Weights of a small GPT-style language model, trained from scratch on English Wikipedia.
Size: 7 heads of 64, 43.6M parameters.
Architecture: RMSNorm before each block, no biases in attention or MLP, untied embeddings, normalized queries and keys, capped logits.
Training: a variant of Muon for these matrices, 519M tokens.
Each number is 128 + 32 x the weight over its row's rms, rounded and kept within 0 to 255. Layers, rows and columns count from 0. Numbers have three digits each. The size before them is the row's rms in percent of the matrix's.

# layer 7 attention query, 448x448, rms 0.0793, rows 241-255, columns 392-447
093:088141083129112093106118131156122176136164164210164136167124151138142155117133130154136108165130141134152139091143115084168145138107061120093109141111148149133138160097
092:086130141155120147136116093093101140130124166072135136098095124125136101182145067145143142150184119124106186170107127130134063187117141075146122175127175160171115158159
088:082145144100109081076103116149158178167081162103072163130163149070150182136093177136146160182169108148128097114143172127126080080182083157185142115153137189122078135120
089:132052128132125153071186110179060139129121156108093120138130141125078090152147106139196140121027174064136154104101121076135131095183102148100145124047178219091164103150
091:183102116081174118042115128121143106083123168149162151170132099135133249126081172074148128019194187107125125208092119124069116167112062187153162116162110129131086161115
094:144148075100114141158060182110047155069110042153099151100158073089138115111116104132148149153102104147112167154154137149108098103187169132117179147105146069142124147147
096:179134123089124121115143108150110149129113080141153187071121102160082103145130128136146152171170137119180125131161114125071119076148164135162144153090106122136146096174
091:136129153152152128160134143173099114121087141143146128130130105105167092073156100114083177110108161118139113141105092143058097108137076174148113151154058149117094156133
090:097118123140102118079116062082200115145101106091119103120114110102107162078140174149066135085121194144173152087207090108140098174099129110150053124130161128145093149099
091:104153101111091162163104119111150129084130168200151087124130137106113158140175131127109134079122202090113135161110076103168165146115090109144099081142081103158126136137
093:134056109089148125160172144129117137152148061115159135157147073181179130115142091104166111104100167121149137116099132159134113118128116145141168133108179147101191127185
097:129144089121167119077134152123151145202140159132088125088084166147095124150086164061133126177154157145140120106139152098108154123138126151175171125153155177128125175153
097:136116105145124118154084153121137127157140136129126051102114157086114134119089091142152092174083117232121114111147102162132130139126187096118209085122123110064112128153
093:108168113176094166149098161086130160135081135075157116125108147145130107141116168149153089138105122153088127126191160118129129112079145141164141167079163114164146133113
089:135085119147169109113109145160163144132091120154127055073114087165128116117177161147111063114114150173160085121062090154166086117188086113123096163099126136115203132107
# layer 7 attention key, 448x448, rms 0.0803, rows 241-255, columns 392-447
098:075126122144172099078165158178084177160080085125139132137167094125095150145105152129133091157144137068147189117165122127193084080150168128115146153134124173131141092134
092:110090172071181092133116051112082173085106130158151155074151054168105126068124155128086142118171111147092115177135141122198079096136119134043078080153135100175151115157
088:152088168163156094133157111131124168087134105118121156079116128133143094111112144128091100154096164125137119085115114149180120084175151134130145124116103181135182089147
090:136093128110131170084083146133157133159136135097110173105134147085097109106087129182146124155119094124186089096117100108093112132137126079105137105137181100101071151118
089:168142083093092147151133157095129114144192083188148221136164166158141177094145177054140121150100135104103096145119089096153106142180125122112183152114089125139134152096
098:133131103149084122153139099059098182087157137119131144072141176108176128099113094150130102149151062110098150085186182151118080085151099139152097090153122081139129129134
096:131149133119112102098124113111073159112133166185136166063150099062080099123110127131119122118103160144164105128113109094082121102141103103129118119123082135143090118146
085:161126114193105172121089118207119100099134121122065125151059177100143103142125144139093085104089145143183101097107185115113131153100052129172081210175084122160177125098
084:136113138137131104173123200131151060095114169130183090065151148108148151148115143164207119137192130159140115114171091143118167130114161161081052159150127113148107141133
095:121109158128122175159146123168191076109173134128196166199135097115130168090121155131159159126143112090085187129087174104106067104137079142200129179139145125175156164084
094:158101066169085118137121103130118121128158083150101151137089210149099089111199198144161128108074128124087111115092155117094148071127086108095131100130152115126093139156
096:165129143132238052122107158123171188148127153143180146108135157148144122147084137136147136124114208152174139180157095094145122035100166156172123163122116114132119141140
095:101128111126122116110117103130097118160150149126120157071049179151119144095128124165119139149125123186151067162124126155170120102156139123043089083112159113128132069142
099:139145125135084112160115125130196099144150061104099115123156134142131085102105111121142130094141070110096152118119128141114113126092201116140102081194099109127107121107
089:159219129065177149097145107110168161143141070160131111087165100148078145107115116120098109104103113118138110104165139120110145165149096067126142044164095165143150139086
# layer 7 attention value, 448x448, rms 0.0896, rows 192-233, columns 392-447
090:205165186166059087150173116153146084095071118105182148125109182118126149102133112103087145089089086166150082093112101140163124126115109129145154103141135107102157064079
090:128124106119133094134055118209091179149169109114151097150143094109167106107202127097112145110160146132118145095081113111105168101068187138112135139161142101131105174120
085:137086114111103078112180141112166135138123106156111085187156166058133145069168166136094092145145119123097106103103109083108188152100104151128145148136191121174088128145
089:094111111083117177135147152109098108185115129154065107097203158218096096163100059131080120125110100152157092188144106132128154146193108128126168111176128159122109160105
091:181147159142179101143047078179087112122117145160124143172090045135104170170124140087104176104147128093140130106139204113124122164168175132099142111201097124141139175102
092:160161174126098085074131085132113105131213101094098148177093100116092095102100130148146177158087159129091098131129134149148168120113127145107172075143141131131145125151
087:117124077194174130142126134115152119196116106145171158143088128105094175139185132121198100070100181160131111107117147122120090133188100144148077142162072114144119090140
099:162163087099159117098147143113136179115149124159075145095074160150101137097157150156114214178132088166097060103051071143180129196162113116111123062121107101096142126164
092:138122133113189111091194122123117129133110029151126186166148145128124103090125116078102119104105132136195100122125132097143162112128125141108100157101124175114141157158
091:126143140130164136108170120158122154080120157187112154102160106168177143151125138160154119123159107110070169109187126077150154082068099115158137165164125125136148150093
093:123080132152174091116157154153082163174126101125169141134155125147090155149116090101223124120120071114143116152048167107173133108090150121159113112188199082116132115099
092:136106194099106138087111107205165122094119107095117088118180120152165100134074098191097128157095127115101065120097086118141130105126107156180126110071124105116167126151
091:157163107130157173161121104145082130132076160105118100110088105139156107145111134127169120157138130144085199113099093141107129157067106143104157087130160155185164070139
086:120121126064174121133068146155143106104160128127106102115179125139111100124168123081141175094128085108082136106141127162123074118137111110142205147108159119128076102169
093:115182122126095141090110118107160196126073142074152083120131138176125020111140153044153103137134168096121146165051160171132143135037104157141136169187141143127115130116
089:130144095117086177049150118138135155128151105061107171173142140143095124143148196135148178148158127112149189124125093138161147159070127072107121092154161180128080130098
092:088130174127122163149109121134133119113165095142227135119072129131162141113116128207146063151143128095132122106122141118137123084119194170119104142108114156159141154159
089:100105121165169150093119132179157097057139086116093130091129140137084099127087092099209118067092146157054119093099123119149157133116194108131165171105092132166075203156
087:141163151130100141160128083211158138110149105125086127178142163210088088150092154171145161138178139150102138115186114167171179101156091114155127109106107113143087108117
094:110118077046160217119143097176135151111079135161168131077103066120141097138097093125103115130147145087113152121090164105145063196118135158160137135113141121156141145173
093:166103192149131147111115158107103123173114115113105120095115096115174152186181125091067170120150144141114124117149151127173143085141138127154086075131166087135108130163
090:212121108133144138136110137118042107119101112121169102176099170101086190138087073167131151168119134100154154128163062156156152117094063180131151135114144131091141093152
090:096178146190131120108103086201181140151127157141128176124095111123138162095089113105122071129134145130172076164168084085169151106098085100134137108091143140130145109141
092:072135175138152125106124117125079156099154105087117056100142125142116147189041142131075125141116146127163086113090182087186159143160126187163124146132099148091122105119
087:105086128189084147139210183108097119152142141169133163134160114136143115137135116117128184132070101130163105134060128133191121138149203164116107120143116105140137146130
091:221129100122177128144168193102146120126123112126125111141160143145101081132146158152107118157137039180133124125093159166142057069106162160094092108116137132125120156155
088:070103097114118076172122127150077169118128081115103111063196103099140108072104088124067146110164187093142119103082144102114147166102149187128069128117147160087117137097
087:083124086144109096147157158089080159205103125120126131155103145139172113067127106095135177103165118151105118173142147121149068150179164136111072167153093162094187186194
089:143118105134138152148117160151167162119136113145111115138118084120132135183146130145115132119082087162124168161163171076139179155150155098139063188086113130196121159144
096:144144144144133118157108144155116155177153090104150119104125171145193158081136156108206098138186143145145124124125084180133161177145127093090110095101187156167136186164
100:098180183147116124154104125141127139135114085188123147079118150117154150146121117126165198081130136160138144141148163157129203195130119168144157161187189140109113111118
090:134164107111147143127129114135141133098150132203076128131127112128140135099061103070060165176067117130121182162104049181189120106119149099103165163119148076153107103127
091:124147020113097182133068091097099088144107123099130149155117112126136140067165113156133176137105098120115092098116112137138077143127123137121111116167166142121095157156
093:091138130128076114124177085157097151119141212168121117109095107155154137079105098150124072097150196125167086123145187113156109137117066106143132127071196120153127124116
084:132135088118116197137128154135157198161152152089169194102141160150101085132104053153090113108117156088112118119143122135113152125095142172109152129221108156143165175060
083:169113148115084194098157065168190137131065151134145131088186148165171096104057104136130124132069151135148111164182145103180114112172122151089099147183155164086087138126
087:053153100065055099115093151109173076072113110161041086124102113159160150134122118145095095099156101080139197119093113118197186165150120091196129156159131122108088146135
097:180141119077157188105136134126138093115063108098144156118166060084191156111066161131176109105168165125099154113132139101174136216154069123103075126083138130044086103139
091:094061159105163109166146152117081108145172130129130160143111168089167111160095131076106089107068104156147149156101099133134193132141137178131139136172111128186107170184
089:123156130196155087106104134109094152107082106123134116100110221139102110171126168144133113138057166105067100140178167149143099155113162160161132134118170143051166174159
086:114106096153090135174095128103130114135101105192152113151155118176118072141153145176141154122099160150048103143140110161017107162140084172130131143115170174165132135113
092:149084168159143132132103062136154166096124152105143125105129118125122129139071137140080130166122132219178155100167137127128102151158138133115099173139127142180138109088
# layer 7 attention output (transposed), 448x448, rms 0.085, rows 192-233, columns 392-447
086:097152099092143156097165083094175081102154161109148089092149091178106094089108099116124111130105156158171164153110106101130115153140137152125175104137176154155148136125
087:097138127112165108149121172132104087116096132146112144132091100106129119086074164190086114135116065151166142103154194086171120150121153122140154191139118069141080088145
090:142163150148128175144130046111175137152177142146111142096126169146135135136151097146097139126195129135176126116105133161134129128111108077065136109066181156108107176111
087:102169111139153185185107128125190134099158088112184154174113109075107152108110103105147172150136156101124104087155066151168104115112072159075109150137148101119113157072
088:122141074109111142133127083191172078106089122060131141106120123120153152089122089129131105100039137167106198135151206099083165119105106139118130090161117140099147128170
089:129118118052126133150189135172144127097085172124134143078086085132113103166165102134132137057195132135193110130123080147167082121152083107166121100095142125107132180115
086:217096177113143114108196187149113084111123142149171139104135138140121143096077088139064174181124119186148134125126101180132164122152156154083194129177132122126123166138
094:146093160107106190130126111130136138152159183160190132178082109187095197164127162121115150133179207111161101139149109123115156137140076142141159126161125152116173125136
093:178125121126110137121126108192171149043143176187161083093074174128132144140148115122136114107124147106112155137144090076140145173143106158096169121130148111135096137095
087:123090208160145147145123181156139147166153125052152094159114145125127138155082114084141130121116108179054104162125104147101078201141122134083176095141154086157157155188
089:122156111140098161123083150134139095113105109109139115132100142120082116130129103111095072190170130070099127133135102157063099141096128108178122140105106083188134097175
088:081145085098103150092144105099163103136155154141128106161149168116126171124150168109180166111146097089099122091142130126138043140186107103076147136159146118129118149154
087:110137156196076100133108150140127137135143120061097119082141141140130098098122130150128120104137144114096123094135138158158106141160116159135109166078147135098097077144
089:102151143116140124042131107167167149119061192092138136177097133081120108092135126165122127073063169102046113132090169123083197122102109150133100088147149131160112104122
092:127102068104090113088137115189111139125123061099141166167104146159123099110127094169174141139139093056094102103136121103115106107167117108164136088082097080162120066146
088:111124132147154175160127141137120069108086168168159142142119138150089123145132099099067092072145154144107108098111207083113093136124098119107110156116113115112090135094
090:141146141167091164090096120093098107078136132047059138147154151148128121163150158116082128113149059089157199150094126120087125128031087155124122163143064107150152083110
091:117132166144141098192084150131146124157088145158078148195107072114140104120142073124162146091140147221130141119160126189081115095161149139081086085185096124145192107200
088:142086116095139088127147134128132096108154145148127078122115130126157146140127139140144139150109146149112135149123116060113120168096164157128154130077139107069171158092
091:136125176129084114131142130147126091085117072137105129187117173182189107103154150115146142161086062121127121100172169116125134115173125071098088124154081157159102082127
092:135175124156094120113111171141058085076086128148165146177172137118150127195165189119096158098111179174141051136169108154145133109153153128135105165149146180131153156111
086:102189163132165106134172090132148136098153142181102098145129186083068092139191145182153180086102186174169112147156174101169103052143135087103130103133130132126133116108
088:120121060122171153144119110088018131080160136138140154077111178178105171155139131153082175121069140191160139191125169156116140087109073090133158159087143089125156186135
086:143124111146131199160143160130113095121154110123167056111082098122123122088181107039158102166092192145099144091151146145185155126133145160092135125123134114107158154093
086:166125124099169135132053144104154105120126141121072191188162116075110079166088118100146080145153088139131120105146163137160149102132105098188062120120115131113103142147
091:067106171145130130108111106166151100091123138102156212162120089100113160109090115133103139100063188063107157059138155085133142149081064139122156055142146175141116140098
085:163107099112161075134146122125164104144052143127039175132062197094167093165159176116173111146043133165148193150165133120161104109164144077107149140149117077196149144150
085:142155140126092090152166143145115093070119129136129109107193088148110115188087085149091182087073111091152114102104144116106201144124160103147098171142167133083099134117
089:119129122112145098115130113053081128090135172103096119099164152128148178123132123137132122159202075131184106123094085135109128135160090135120146067108105161104099070098
091:135109101099123105143046104144086115074101147127109136091147102075108138101170116122104162109100189099060179166119148086117090054159110095198123165144069138112113102151
094:087048124159150151149115097119152096117154183121050121117100122186189106111148118136125141144152131108098154098107117092081104091101070157111152086139074147118103191190
084:149116079184149191164120105129165127148133118150115101113146086115074135128144188140152156065180181117135099140179094116110140184135169157134123149158144075152149113067
092:159155142168082133167153131179130173102081105129127034162139119121153096103038105143149114093118104111109124121129218129175160170078173126152154125159168120098145158055
090:160171153121180175143082145146134159077110071082102230117123098129120165072097084061121149157131111082135188104178115108141163079124190128119145122154109134148179153158
086:154101177150099105145121096125179107168124133114082134155114087178162177126133149132183124168127109106131118059120078154114126117086140133133133162127196146119151106143
086:108122082078071125140098135161154084088145120132078136129109124142130156119110133189167111124157110147090110093143134133056103140086208101110159133119053170089172171043
092:134133145115167148126101157140141178184117111120175169060178135181159129137156121160167064137107127145090161110172171146122100145102166133091143126110164096104082141134
095:091148130189140110134124111159186105130155161165123122113140147197112109159126071168090112158067092182050124126183173172135075121161186115120145174120098120151139137074
095:159113136157162122108156125078128135098126137121153150145129107118075150135101084177122129115165186134141221105119066139201086151129097090164154128161131169074111090134
088:197157198155159190109168176179089091079119177137137098108152117134124114101119082125140149159192141088154123171095106078160151112190155167106148150091113117154091096123
087:080114119115088084112152116112111081140127165093128169119105187118149140136108131156088114139159112033140179123145098105164150162146109160153188092185173144106127137121
089:151123077124075147168149113085159114178124161106124126129089116151123158123138155083140096127062125070062104152090177126102161093144157090147157118160164174196185173158